config.toml
d_model = 768
head_dim = 64
rope_base = 1020.0
qk_norm = true
attn_scale = 0.171
init_std_qkv = 0.0241
init_std_o = 0.0
init_std_up = 0.0241
weight_decay = 0.24
schedule = "wsd"
batch_tokens = 65536
Each number is 200 + 20 x the weight over its row's rms, rounded and kept within 0 to 999. Layers, rows and columns count from 0. The size before them is the row's rms in percent of the matrix's.

# layer 4 MLP down (transposed), 3072x768, rms 0.0298, rows 232-304, columns 720-767
112,226,213,204,219,212,216,233,211,168,165,211,188,191,173,201,247,208,237,183,194,208,172,213,203,218,198,210,191,221,186,173,205,200,200,197,221,240,195,204,201,214,227,232,242,157,204,238,194
087,186,203,209,199,152,208,167,200,187,206,203,232,185,175,221,216,182,205,186,231,203,232,165,227,194,210,161,195,206,222,183,190,214,252,189,197,183,187,206,156,212,178,216,200,214,186,223,203
135,205,201,205,208,191,200,194,200,191,181,180,223,216,176,186,197,157,201,208,234,201,225,182,184,191,211,202,212,186,212,195,194,187,199,161,205,233,188,194,199,174,177,238,222,219,213,216,193
088,171,199,204,198,213,214,197,212,212,186,200,183,214,190,196,204,228,202,205,210,178,195,224,156,205,191,161,169,204,204,187,186,205,236,197,194,209,214,170,174,171,186,201,203,200,217,203,209
092,196,180,182,205,188,172,205,149,208,169,214,208,237,188,197,229,254,226,173,191,239,175,202,239,172,189,182,213,182,188,233,223,192,206,180,227,164,201,223,199,231,225,195,170,195,234,218,180
087,224,215,199,157,193,216,235,171,190,170,234,201,179,241,194,221,200,196,248,208,197,204,199,197,169,175,200,169,216,211,174,191,194,224,175,181,194,213,237,177,196,219,236,208,204,237,197,192
099,227,199,187,198,181,165,240,168,195,193,199,224,212,217,175,194,216,206,214,179,220,187,188,196,176,228,216,202,223,219,190,170,169,190,153,194,215,186,195,203,162,197,173,187,228,222,248,183
117,176,185,186,193,227,195,233,192,195,208,211,216,218,155,215,173,200,218,219,215,204,176,140,181,200,189,227,228,190,181,169,199,219,185,182,224,188,199,197,183,196,184,179,189,201,205,201,213
091,229,189,201,215,168,191,155,204,198,202,139,217,167,214,195,219,221,199,213,241,199,194,182,189,207,223,145,237,194,192,235,192,160,237,202,217,188,207,236,209,203,189,201,214,185,208,184,203
085,187,176,232,191,195,195,220,201,201,171,230,192,199,213,194,213,206,223,178,217,203,199,219,190,179,189,193,174,193,180,166,220,220,225,214,208,190,207,232,186,188,187,196,214,238,189,210,171
114,190,184,206,231,218,214,213,174,169,223,165,200,219,169,207,214,236,222,173,206,224,227,207,209,178,233,205,238,192,190,199,197,184,180,210,196,219,198,191,228,211,218,211,200,191,202,220,193
105,190,196,153,189,245,205,233,216,224,200,198,199,186,205,220,190,207,178,213,181,207,174,165,201,183,241,184,192,172,206,225,195,190,183,197,179,218,202,181,246,235,203,218,215,203,205,170,198
099,210,186,211,229,203,217,195,211,221,214,203,179,204,169,197,217,168,220,179,237,185,182,231,239,198,146,199,208,187,206,238,205,161,229,170,211,180,203,216,184,215,183,198,198,220,183,187,216
108,189,176,184,187,261,207,184,179,192,224,201,234,208,207,235,221,212,204,209,232,194,219,208,196,212,204,218,181,213,194,170,199,197,199,223,181,226,175,205,232,203,221,222,190,193,195,223,220
105,208,196,203,212,178,157,208,191,224,177,226,183,189,210,206,195,183,207,203,193,204,194,220,191,209,198,206,206,199,166,183,184,216,241,208,212,187,204,190,240,227,180,189,202,230,221,205,200
098,172,191,200,183,172,232,207,220,175,162,157,224,202,213,197,205,207,220,191,209,203,168,203,211,199,171,233,191,210,179,207,178,235,154,193,172,212,193,194,218,214,198,191,193,218,225,215,226
101,185,198,223,200,188,199,194,207,225,183,240,205,222,229,194,186,246,184,214,210,209,192,191,197,188,214,187,204,204,220,189,203,208,174,199,168,206,209,165,210,212,214,242,226,180,220,216,191
090,209,217,207,178,183,198,196,200,200,173,219,190,224,179,214,228,189,176,170,218,227,185,201,235,187,206,200,198,217,201,195,206,206,173,215,234,209,205,236,211,212,222,210,201,223,231,205,203
094,201,182,208,223,189,177,200,207,199,215,239,191,184,195,170,198,182,217,207,212,228,226,163,185,180,209,202,202,185,209,191,227,215,183,220,225,208,212,190,199,198,201,178,193,151,182,183,183
100,249,208,191,205,205,188,220,187,207,186,240,197,201,236,193,217,182,214,204,223,197,153,224,201,172,211,154,201,195,171,178,157,223,207,215,204,195,178,212,183,179,201,253,205,210,192,213,180
093,222,178,229,207,195,181,221,206,168,209,177,224,206,193,207,190,198,168,200,216,185,196,217,179,174,192,185,191,186,215,210,165,169,203,210,226,203,211,241,219,167,201,171,191,190,178,241,225
096,200,220,220,174,206,191,156,218,201,205,197,184,205,196,150,180,180,193,160,209,192,193,227,217,208,206,186,156,229,199,200,238,173,199,193,221,225,208,208,207,207,214,212,221,207,164,195,187
110,215,200,212,208,200,189,214,220,178,227,206,195,208,207,185,197,205,208,200,178,209,207,198,206,218,211,207,218,202,211,199,211,204,218,190,222,151,193,208,234,210,167,192,128,175,206,219,199
108,229,192,166,184,203,192,189,216,192,148,214,206,219,177,206,165,221,215,189,184,214,188,202,214,203,176,218,191,211,208,179,202,196,151,205,176,179,211,216,174,197,196,200,211,191,177,207,210
095,185,176,206,188,189,173,196,223,196,214,235,204,179,207,184,179,201,167,202,180,189,220,237,192,208,205,203,209,203,213,157,204,154,194,205,216,191,208,182,246,152,200,176,192,181,187,182,235
113,194,177,171,194,216,224,170,237,190,196,227,202,224,185,215,178,200,222,186,218,185,190,202,197,189,239,196,178,179,217,216,202,175,181,202,206,193,161,202,199,221,195,215,188,199,188,237,188
092,216,176,194,212,226,223,205,230,220,191,199,215,172,179,213,187,194,198,197,242,237,176,184,220,181,206,212,215,172,190,237,201,215,170,216,208,180,171,188,240,255,217,216,207,201,203,210,210
100,211,208,223,198,161,204,206,164,225,231,216,201,214,226,190,193,213,182,211,189,201,179,192,186,191,197,175,165,202,175,209,200,169,205,176,194,209,173,190,174,166,186,192,202,188,191,208,223
106,175,198,213,181,191,175,189,216,191,211,188,235,231,185,177,217,179,216,202,168,195,184,199,216,210,223,247,186,249,197,205,212,199,171,159,195,189,171,234,225,217,201,173,186,209,182,202,198
097,162,196,173,214,210,204,191,238,188,222,227,206,196,198,226,223,198,201,211,219,211,156,219,174,183,198,235,220,168,200,197,194,187,187,169,188,147,220,205,215,187,201,172,217,189,210,165,206
109,152,175,213,199,170,179,194,230,170,220,196,191,207,192,221,208,160,193,214,217,235,176,214,217,197,172,194,165,215,184,193,207,178,205,166,159,198,191,230,222,172,215,194,247,208,206,234,195
091,224,203,218,201,180,187,233,193,232,210,211,190,169,227,187,204,211,191,167,184,208,214,184,217,216,210,184,208,223,204,180,199,188,203,192,201,206,186,209,191,206,189,208,185,171,202,184,236
098,211,239,214,183,196,191,209,158,191,215,220,206,168,186,208,199,169,185,184,208,206,205,181,215,204,205,203,221,173,227,172,194,210,183,196,200,185,186,202,189,183,184,212,195,203,186,221,206
095,172,208,200,170,173,207,194,202,203,156,202,240,209,190,195,238,187,239,201,196,187,217,206,161,224,191,217,221,249,184,176,174,224,228,184,199,175,197,216,213,215,238,192,192,160,166,218,192
085,172,202,186,214,208,221,217,215,214,187,212,189,170,181,224,185,198,144,184,203,186,180,230,225,188,191,195,205,211,192,206,202,251,212,221,207,195,215,197,170,199,217,208,187,181,208,227,174
109,189,226,225,188,196,236,207,223,198,205,189,213,205,195,215,168,205,181,171,189,222,174,210,226,175,198,184,212,192,202,182,199,198,188,219,189,218,197,218,200,218,208,234,216,175,154,191,184
095,195,181,216,174,183,226,211,199,165,216,190,217,213,178,216,200,204,201,193,178,187,240,213,179,216,228,160,234,186,192,201,166,211,211,194,198,186,214,177,235,231,198,204,187,168,179,170,178
104,204,192,186,195,217,175,209,205,205,199,185,182,220,200,145,221,224,196,145,240,196,197,225,195,207,199,202,196,202,194,215,194,202,182,228,213,210,197,186,203,194,190,210,174,210,242,198,178
104,219,184,219,173,237,168,244,204,223,201,213,195,209,168,200,203,194,167,229,192,218,206,165,223,179,192,188,202,217,201,218,220,186,195,187,216,176,197,202,191,216,218,223,201,200,189,193,188
097,207,213,216,205,209,197,219,214,201,203,251,198,208,201,201,212,186,199,196,182,211,210,197,206,215,192,180,217,206,211,176,223,210,180,199,179,185,182,189,196,176,168,204,188,174,188,188,212
101,214,196,176,230,245,200,205,196,209,197,190,208,206,196,195,240,238,175,158,191,202,155,205,228,207,196,196,189,197,174,202,217,223,201,217,176,176,217,167,189,183,245,209,188,219,223,199,222
083,195,205,206,172,224,189,198,191,187,208,192,197,206,204,231,202,198,197,200,202,230,176,169,178,171,161,207,213,250,185,232,208,223,223,197,199,206,204,214,226,196,212,205,186,171,162,251,154
103,169,195,186,177,214,198,157,152,202,205,231,180,229,201,223,219,205,219,180,213,133,223,210,188,177,204,200,180,212,201,184,193,212,201,207,185,223,196,187,173,218,163,209,213,192,225,191,205
088,210,185,153,178,194,183,180,138,207,209,184,213,205,195,187,209,182,170,209,173,214,194,205,214,191,207,187,211,203,215,234,186,218,194,217,199,181,201,232,225,202,194,202,192,200,193,189,223
104,209,202,217,218,186,175,203,202,220,193,175,210,244,215,224,201,203,194,179,212,193,227,228,239,196,206,212,157,181,209,198,184,214,207,207,185,205,185,183,219,200,223,205,154,207,198,218,194
100,239,206,165,221,240,188,200,224,202,172,208,158,225,222,217,199,210,195,205,200,211,198,201,215,198,215,191,197,233,205,146,225,190,155,198,220,174,180,177,231,197,196,188,216,186,244,199,187
093,199,166,250,241,165,193,205,197,176,232,180,193,190,205,193,210,216,229,201,179,218,199,197,195,206,170,207,199,202,223,207,225,223,209,188,174,210,201,187,201,175,194,219,176,186,169,208,212
094,215,216,198,192,214,187,242,183,198,184,222,204,195,225,176,181,195,209,163,239,209,185,208,201,205,219,227,211,191,226,200,201,243,179,206,231,162,178,197,217,229,167,226,181,212,189,200,199
109,162,180,231,220,178,195,191,185,202,187,182,187,199,188,219,217,186,208,199,230,202,170,215,205,194,198,216,207,171,222,191,205,229,222,207,212,201,225,228,192,207,198,204,175,210,184,194,177
095,211,225,237,194,213,217,177,210,213,192,202,230,220,196,199,213,182,214,201,142,204,222,241,201,201,235,219,195,211,222,193,193,210,160,229,194,208,203,214,203,211,201,156,209,206,181,200,223
089,179,211,185,224,191,201,205,199,192,203,182,225,196,204,219,204,190,175,186,210,192,211,175,202,214,233,219,209,186,215,219,151,202,190,182,205,167,211,198,173,211,214,187,211,203,222,190,202
104,200,202,185,198,216,221,179,169,194,237,182,186,197,213,189,193,199,176,180,236,160,198,204,182,178,189,214,219,196,222,203,206,187,211,231,212,178,207,188,217,193,216,202,185,206,196,220,206
113,184,181,180,191,202,199,167,206,225,198,162,216,212,182,212,193,176,248,149,197,206,211,177,214,186,200,187,192,203,211,174,203,181,198,209,169,243,206,209,202,228,227,211,243,203,226,187,213
101,206,217,202,177,184,177,243,204,189,207,203,172,187,208,216,193,193,213,208,198,191,209,189,229,212,208,184,189,185,211,204,187,195,188,221,208,225,182,239,184,171,213,220,220,199,178,216,232
102,166,186,169,207,204,205,215,213,202,182,188,212,161,207,234,176,236,176,198,172,194,188,184,216,242,172,220,178,190,188,195,207,190,182,205,214,248,213,213,186,169,209,210,197,177,221,199,200
104,191,225,199,179,216,204,203,201,194,175,221,229,192,203,211,203,175,202,189,219,204,201,229,172,198,202,221,187,181,216,199,214,204,208,211,213,186,231,194,213,236,236,216,222,212,205,165,184
087,207,221,209,193,230,188,194,231,235,181,200,209,185,181,202,190,188,191,195,234,204,204,191,210,213,193,198,226,189,191,190,211,194,190,200,206,178,204,233,193,207,233,183,162,221,200,211,233
113,206,169,176,198,214,213,216,232,202,218,189,219,204,177,179,205,190,241,190,190,213,183,183,195,227,205,180,219,201,177,204,184,222,190,217,188,213,182,206,183,188,235,195,228,227,180,205,202
101,191,161,203,217,238,228,175,207,242,205,183,218,220,180,199,169,227,183,202,154,174,206,191,200,201,219,196,199,224,201,230,172,211,176,197,207,226,186,191,193,214,214,160,205,198,215,228,199
092,179,186,202,200,188,200,180,203,187,229,166,214,184,207,198,181,209,207,193,166,201,181,195,175,174,234,202,206,220,200,189,235,190,188,219,178,205,214,219,204,210,222,209,221,226,198,181,192
096,189,201,179,237,173,216,204,222,187,220,216,201,198,197,214,182,172,201,205,213,216,209,195,211,212,192,210,187,199,207,219,205,201,174,191,198,192,221,171,147,206,224,162,164,213,204,190,214
100,194,167,192,176,202,222,190,189,170,190,188,200,166,205,171,174,216,161,204,193,188,191,171,204,203,219,215,240,180,200,181,201,177,229,213,168,212,199,187,224,210,197,213,209,156,183,189,192
105,208,217,181,195,218,214,199,193,223,197,149,223,184,176,193,230,198,211,222,168,190,169,188,214,227,176,192,189,227,181,242,240,201,198,215,202,141,209,183,183,221,218,230,190,201,213,201,198
097,215,197,175,183,179,170,168,218,201,207,160,223,180,214,192,166,181,190,209,196,200,223,220,209,145,211,190,209,202,209,202,217,192,215,196,183,237,206,212,183,152,205,219,176,175,240,189,199
121,176,189,211,171,229,183,153,198,182,187,202,191,223,188,169,184,212,212,192,221,220,198,230,179,162,200,205,186,188,189,200,183,214,144,215,210,240,206,162,196,211,198,190,176,205,235,151,170
100,214,191,192,219,220,238,204,226,227,181,177,179,210,183,204,196,174,180,212,175,235,231,196,197,228,215,213,196,233,188,191,184,191,189,219,180,190,174,186,234,165,192,203,193,187,214,229,195
088,182,202,174,220,202,210,224,202,237,207,185,196,164,163,200,184,183,186,190,208,196,228,222,193,230,196,176,226,210,212,177,264,191,206,175,214,208,169,202,242,190,188,209,223,168,186,157,186
099,198,203,194,216,151,179,179,209,183,195,241,213,206,184,198,189,226,173,202,203,183,208,214,177,214,188,234,181,192,207,212,216,153,192,177,171,175,193,204,181,180,176,170,222,171,205,202,226
110,232,187,204,219,229,211,211,164,169,213,223,185,208,197,204,235,215,192,241,215,190,211,183,202,204,213,178,217,187,194,201,177,209,171,196,212,185,182,196,193,184,210,213,169,194,175,193,198
122,178,176,166,228,188,238,203,178,194,203,199,193,224,207,167,197,216,195,193,211,238,205,200,183,231,185,197,213,215,175,217,187,188,219,161,213,185,210,208,177,203,209,197,188,190,163,208,205
086,226,191,187,197,212,205,192,238,180,197,195,229,176,207,202,180,223,233,164,180,215,194,226,201,173,203,189,187,192,160,203,217,206,214,215,206,236,194,188,228,188,207,192,177,232,203,195,194
098,240,220,227,181,208,198,208,203,197,214,171,153,172,207,173,218,182,180,194,187,172,234,210,203,198,202,179,209,192,188,187,243,162,213,181,218,222,189,198,197,196,196,185,230,197,182,175,182
101,174,198,211,160,204,200,192,155,192,178,195,188,207,202,223,206,218,242,197,189,207,233,179,200,187,159,204,188,198,174,187,233,204,221,224,181,215,180,209,199,205,216,196,148,245,166,182,198
# layer 4 MLP up, 3072x768, rms 0.0333, rows 233-304, columns 720-767
090,169,180,182,183,228,187,210,172,223,187,219,210,200,214,185,213,191,160,207,181,214,209,195,178,202,210,199,214,209,217,218,201,183,177,189,178,216,201,208,231,215,218,193,205,195,183,194,206
112,158,210,212,182,188,206,180,239,178,178,188,224,220,213,212,195,205,234,209,177,186,207,217,221,224,200,203,209,194,167,234,212,173,178,199,200,199,189,181,180,191,167,224,229,229,222,206,204
091,210,173,172,200,223,189,205,179,211,207,212,191,184,205,187,221,203,190,192,204,217,196,188,188,180,208,236,192,210,214,200,199,169,195,188,208,185,205,211,196,237,210,202,164,220,170,211,217
093,196,213,194,188,202,214,185,250,202,202,205,157,205,228,219,209,192,233,195,226,188,192,185,219,216,199,205,226,193,206,180,224,195,179,173,175,220,182,184,194,219,189,207,223,170,149,203,187
098,205,223,181,156,224,203,209,198,200,214,202,165,214,212,196,200,183,196,207,134,210,200,189,207,231,197,208,187,213,206,212,172,202,221,181,210,215,213,229,180,188,182,211,222,208,213,206,187
102,190,219,236,184,197,199,168,191,222,207,247,202,210,201,195,200,189,192,197,178,203,193,199,219,179,222,183,206,182,208,195,205,210,176,196,177,187,218,199,201,238,187,235,190,193,213,197,220
098,211,190,211,190,210,203,220,192,211,187,201,216,184,208,196,211,207,188,181,198,217,194,167,186,191,198,215,207,201,207,221,195,241,232,182,180,187,211,219,186,220,200,205,163,216,209,178,202
100,186,209,213,204,196,179,208,208,201,221,181,163,212,167,189,232,185,152,200,225,206,214,211,186,203,236,217,194,219,188,194,224,196,210,219,225,192,184,198,194,181,200,179,205,235,176,221,224
096,193,226,175,178,218,151,214,237,192,191,202,185,208,199,188,202,168,194,227,214,153,221,195,248,231,173,181,240,196,182,226,204,220,204,201,191,196,199,219,208,173,190,185,234,208,229,183,213
108,211,206,184,200,208,224,199,204,221,160,203,181,191,170,195,210,209,162,204,178,206,191,177,214,178,237,213,192,209,205,188,183,155,205,210,216,197,202,200,210,170,223,166,203,203,215,177,207
101,168,174,217,204,220,242,200,173,192,178,168,198,198,189,215,198,170,241,214,195,178,216,198,239,204,210,186,191,189,183,244,175,198,185,182,157,183,223,193,192,177,221,198,203,224,221,189,189
106,208,199,211,225,177,216,182,198,218,217,208,216,210,203,201,215,207,212,184,212,196,198,195,243,221,201,255,157,191,224,208,225,195,227,166,178,172,203,214,201,181,222,207,193,202,222,168,195
094,223,208,183,213,198,206,189,202,218,199,231,215,215,207,208,212,195,213,210,224,194,217,175,223,205,204,200,184,194,197,220,202,194,201,156,197,204,165,198,195,203,217,182,200,199,196,214,213
102,179,201,215,179,222,213,178,192,199,216,192,191,231,209,214,173,207,233,194,210,198,194,172,203,183,175,202,177,196,200,215,165,190,197,175,190,230,200,191,190,167,194,201,194,188,197,220,220
101,193,212,215,186,179,176,225,183,204,156,178,209,195,182,191,154,226,167,201,202,187,188,196,189,182,203,155,222,196,201,230,199,195,229,207,212,187,223,240,227,192,193,211,190,166,174,156,220
105,174,179,214,221,230,192,211,217,210,180,213,201,223,214,225,198,229,223,211,192,170,190,200,217,200,172,209,223,210,173,206,182,217,175,204,205,197,208,192,194,179,213,219,188,221,239,180,212
094,160,204,214,187,187,224,213,226,207,220,186,191,200,227,180,187,183,208,196,217,205,213,196,191,205,216,232,236,210,182,188,156,207,239,181,193,165,209,195,194,226,184,205,200,205,197,160,183
100,185,201,233,220,168,193,229,194,225,216,160,201,192,176,203,163,209,250,190,179,185,191,214,212,200,202,208,192,217,164,223,178,166,195,223,189,181,201,177,168,167,194,205,203,205,186,192,218
098,193,220,194,174,177,197,202,188,222,205,215,192,224,168,214,189,219,212,184,188,206,227,196,224,244,222,211,210,206,208,188,200,209,222,183,221,204,211,227,224,202,213,200,201,231,165,201,180
100,181,194,200,225,195,199,188,189,220,213,243,192,207,187,238,198,193,254,215,195,208,212,227,192,216,233,219,192,225,177,216,190,194,169,170,200,219,182,187,200,206,216,175,212,202,229,175,204
100,219,192,199,195,180,162,173,209,202,180,198,206,204,220,183,190,217,216,219,182,165,193,165,232,207,177,192,198,192,170,233,227,188,208,220,212,225,197,223,190,180,227,190,201,218,241,199,221
105,228,209,194,203,226,200,182,204,200,215,186,186,197,186,188,205,210,209,174,207,187,213,171,223,157,178,213,198,203,182,212,166,203,157,183,211,167,211,211,189,160,225,212,197,208,191,192,215
099,161,233,168,227,199,204,196,186,186,197,213,235,202,141,230,177,175,178,207,219,172,187,208,186,214,209,226,199,214,206,217,204,190,211,199,198,209,168,190,215,225,179,178,186,227,197,192,188
098,212,177,207,225,195,198,227,181,209,173,214,184,182,167,215,205,185,202,226,184,187,214,167,226,200,216,187,189,185,164,241,206,222,202,209,198,173,195,204,186,217,179,207,226,237,222,231,182
103,207,210,193,220,191,198,196,203,195,230,226,212,192,177,253,197,187,194,227,193,170,194,196,239,176,228,176,203,202,186,207,186,173,215,201,165,179,197,167,189,195,187,179,200,172,162,224,187
100,235,191,211,206,167,248,182,216,208,198,237,217,194,197,194,191,166,200,219,203,193,164,168,184,187,156,220,200,185,201,240,174,193,181,208,189,192,199,197,178,205,173,212,177,208,185,201,173
099,194,206,165,238,226,198,218,188,219,198,204,194,206,189,217,196,219,245,173,220,171,172,187,237,222,182,199,235,202,226,177,169,231,224,230,205,202,210,209,221,163,189,207,203,189,214,202,186
104,173,186,215,184,201,219,207,217,239,243,219,156,242,193,208,204,142,202,225,213,201,168,175,223,220,202,185,215,214,184,201,212,197,198,180,231,212,231,227,219,183,217,227,194,182,198,224,180
102,209,226,198,220,195,245,202,205,192,222,176,226,225,207,183,222,185,196,189,236,183,151,169,199,219,178,125,205,215,188,188,223,214,166,211,184,176,232,201,192,202,180,199,193,213,186,199,224
106,180,210,166,179,203,234,196,216,212,208,178,189,181,184,209,223,191,198,185,191,189,200,208,195,205,195,177,189,204,188,196,181,198,213,211,170,238,228,199,227,160,184,199,168,215,189,237,230
095,164,186,221,200,210,211,174,215,194,198,176,217,231,199,192,198,185,207,207,231,165,199,220,218,207,173,196,177,195,198,231,223,219,195,220,175,216,207,189,194,188,170,208,217,234,216,177,175
093,170,207,214,159,206,211,198,227,241,197,208,187,232,194,224,223,213,220,212,173,202,200,200,176,197,175,202,208,220,169,228,198,192,184,198,181,194,245,221,227,155,197,172,209,206,190,185,181
102,198,230,189,217,214,189,173,225,220,185,201,221,231,207,218,175,220,226,226,174,208,192,196,166,183,198,185,190,228,178,211,231,208,215,206,195,171,209,193,194,193,198,191,203,166,233,194,182
093,240,214,218,168,184,208,185,199,188,229,216,210,228,206,182,187,183,234,194,224,169,245,197,149,234,192,199,196,175,211,211,168,202,171,188,172,191,182,199,211,205,191,176,170,224,189,192,199
100,171,232,204,204,206,212,176,201,235,204,199,204,209,159,218,212,169,207,220,161,187,176,166,170,225,186,207,218,189,182,180,202,175,182,216,205,183,216,196,195,216,233,200,218,172,192,195,201
101,208,215,202,186,202,193,193,198,213,201,181,203,222,219,191,212,156,219,202,230,204,220,226,208,196,219,202,191,186,215,197,183,196,216,189,185,157,221,205,219,180,173,203,205,200,201,226,190
105,202,236,213,208,187,193,202,226,180,234,259,217,190,177,167,194,201,185,200,165,216,212,177,170,183,187,205,179,230,178,228,187,177,230,162,169,142,212,212,173,233,194,180,173,194,163,223,184
100,223,193,157,219,191,235,187,198,202,209,193,195,197,176,218,222,186,243,200,197,186,216,213,204,194,204,206,187,163,214,188,176,211,233,205,174,200,181,180,214,193,166,204,193,208,232,207,209
102,214,225,185,205,230,194,224,200,176,225,179,196,177,242,241,197,211,217,205,194,172,155,203,218,212,205,205,169,173,178,199,183,200,208,211,184,205,161,193,194,191,199,195,181,237,195,220,212
105,196,188,209,196,194,205,167,224,205,190,198,197,192,236,185,182,210,219,229,177,210,180,215,200,206,175,215,202,170,172,178,172,233,213,207,179,182,213,175,219,195,192,224,192,232,214,216,192
089,226,188,170,233,191,192,199,185,199,189,219,180,227,201,208,212,200,207,205,169,179,179,183,181,194,212,265,150,195,217,181,196,213,176,190,233,160,163,193,203,199,202,190,195,215,204,182,247
103,199,235,204,177,184,196,203,200,207,190,233,190,170,191,209,192,206,200,164,223,179,173,173,214,229,196,209,183,210,195,213,201,225,210,178,190,174,232,219,222,187,195,215,184,207,199,205,207
089,216,239,207,223,218,183,207,226,178,221,198,192,191,192,193,224,196,179,193,188,200,210,193,176,211,193,205,183,192,195,180,182,172,213,204,171,181,201,164,174,215,208,246,186,200,194,231,188
100,182,238,181,175,187,186,227,212,215,218,209,212,229,209,173,232,183,244,188,171,168,212,193,202,188,214,193,182,204,190,228,206,192,218,192,204,178,206,190,163,184,222,191,192,251,196,216,229
102,166,195,190,184,185,184,208,213,209,182,249,206,211,174,193,172,170,218,182,203,215,188,219,167,220,175,241,214,154,191,228,179,200,231,178,210,204,224,189,195,207,178,213,188,208,181,199,225
093,193,223,171,171,192,201,186,194,219,230,187,179,236,187,218,196,153,181,188,223,192,217,191,197,216,213,195,198,216,200,184,181,182,210,228,214,226,195,205,205,242,228,165,239,216,235,238,206
093,185,183,200,175,193,243,199,250,197,210,175,219,198,181,222,155,158,164,215,205,212,198,179,217,180,169,223,211,199,227,197,185,209,216,194,200,192,188,182,196,200,196,215,178,204,220,220,184
104,210,209,215,215,251,236,211,216,213,203,187,190,216,201,197,225,184,228,252,177,211,174,187,187,220,167,193,235,177,201,181,202,245,219,217,181,183,159,205,203,164,195,212,199,202,200,220,170
102,237,213,190,172,232,178,165,181,187,205,232,184,212,203,193,212,204,205,184,180,187,190,228,186,205,209,180,201,182,192,177,190,172,175,201,178,175,178,207,209,184,220,175,184,213,176,210,218
098,188,151,187,234,198,236,213,183,189,205,202,249,211,191,233,171,238,224,201,214,211,172,191,188,212,214,227,225,185,181,177,235,208,180,192,196,189,183,195,223,226,185,199,205,235,152,221,231
105,218,218,211,185,231,200,200,201,222,225,207,199,205,195,205,197,189,207,204,252,222,207,217,198,188,200,199,223,204,169,193,206,226,187,196,190,215,230,224,214,221,214,210,215,153,189,212,232
107,195,190,239,181,203,187,197,198,234,184,201,188,212,172,213,210,191,209,218,225,244,215,161,206,231,193,216,179,170,216,213,215,198,197,193,202,203,218,222,180,182,190,198,185,184,177,226,200
103,192,197,185,202,220,203,190,223,189,209,166,213,185,171,208,187,183,215,221,209,163,222,175,175,208,178,217,174,210,188,193,226,221,220,194,183,196,186,194,225,206,198,165,195,227,205,200,204
100,210,181,172,198,188,222,192,185,244,217,216,182,262,200,202,221,181,231,223,241,202,219,209,250,192,205,187,233,173,225,227,212,241,212,203,205,188,205,216,171,208,201,196,181,205,212,184,233
102,175,180,181,202,195,236,153,204,185,216,192,194,195,200,215,214,184,214,216,166,200,153,224,207,228,155,172,195,203,240,208,198,173,200,196,185,181,214,162,205,198,190,177,194,193,157,218,199
093,211,206,178,186,205,162,209,179,177,197,198,214,207,225,200,176,181,153,203,224,218,197,217,181,205,198,222,174,203,179,230,197,182,202,178,213,219,211,211,182,187,204,205,199,188,209,188,173
107,184,223,217,193,210,240,200,217,184,202,202,178,202,178,195,212,215,251,199,195,186,203,201,237,206,202,204,215,201,200,201,222,218,224,186,179,193,218,185,201,161,194,243,200,241,211,159,184
105,170,216,214,194,211,188,233,177,232,176,251,193,210,199,188,191,194,181,194,172,173,169,195,244,223,174,193,167,203,182,217,204,210,216,170,184,217,208,203,168,206,212,221,215,178,222,200,194
102,186,209,217,217,212,219,218,185,189,190,173,198,212,180,194,177,150,183,199,191,197,224,215,215,206,206,219,264,175,208,237,198,176,207,228,207,205,190,183,200,167,170,188,207,193,201,202,210
102,221,193,207,171,247,198,231,190,204,210,252,214,196,189,257,217,191,192,201,238,180,197,199,193,208,231,233,201,177,162,199,192,192,203,212,192,198,223,198,201,208,175,203,211,198,231,203,191
102,211,215,177,156,203,218,195,171,213,185,228,185,254,192,213,209,207,229,188,179,201,175,195,252,247,219,224,184,228,183,205,176,217,192,204,196,189,202,216,192,165,220,206,209,201,183,199,236
105,186,194,211,188,214,192,162,209,260,214,209,177,212,188,175,187,214,193,170,192,224,211,230,217,219,194,169,184,190,198,204,198,202,178,168,214,172,212,196,228,201,200,175,214,198,215,162,190
100,181,192,169,208,234,169,178,205,167,172,204,223,191,175,213,206,177,201,205,182,200,220,204,201,206,200,240,200,207,198,184,195,165,172,219,171,204,212,186,218,200,168,206,220,192,179,209,167
113,176,204,199,217,216,207,202,216,210,176,186,184,178,168,235,205,162,255,214,196,198,187,189,216,238,190,197,191,216,166,217,189,174,178,195,190,158,192,230,225,222,160,152,184,208,193,227,211
099,194,201,167,238,182,209,212,204,189,195,236,204,201,203,209,203,206,237,218,218,190,182,203,201,206,212,201,185,185,213,186,176,204,194,194,226,186,172,199,203,199,204,168,201,201,228,227,200
094,151,168,193,204,211,193,213,180,179,203,195,188,198,185,214,196,195,185,208,186,212,173,241,214,224,193,211,171,180,219,224,180,171,220,199,194,194,213,201,194,205,164,210,201,205,227,232,205
103,219,188,209,189,205,234,194,205,220,184,180,225,233,212,212,230,187,207,202,196,182,193,233,178,195,222,203,189,176,203,193,173,177,206,204,248,193,206,204,208,215,200,195,219,199,233,236,221
082,189,149,218,207,198,175,224,206,190,208,171,211,199,193,252,173,209,205,200,199,215,195,197,202,196,221,202,243,180,209,212,193,223,203,192,242,177,206,217,216,182,210,216,187,203,198,233,215
108,207,204,211,195,227,220,212,196,226,225,226,209,234,204,214,184,223,217,217,153,215,212,177,213,231,194,237,215,220,204,200,199,226,190,202,162,146,217,195,172,195,154,227,171,201,211,187,204
098,203,188,230,220,189,202,181,194,217,212,233,201,176,220,218,205,182,201,203,189,198,193,174,210,202,205,195,230,211,203,212,203,212,163,216,208,223,174,191,200,194,189,205,201,165,205,185,186
095,194,212,189,232,195,221,176,212,202,196,216,202,217,196,188,225,209,214,191,176,244,151,219,173,220,147,245,191,167,182,218,187,200,204,182,174,206,204,194,191,218,173,190,169,171,200,216,220
100,213,200,176,217,198,188,182,214,184,196,179,204,202,189,194,204,207,173,218,176,196,220,185,180,198,214,209,208,163,214,187,211,209,186,200,229,211,181,186,207,218,182,181,209,218,237,230,189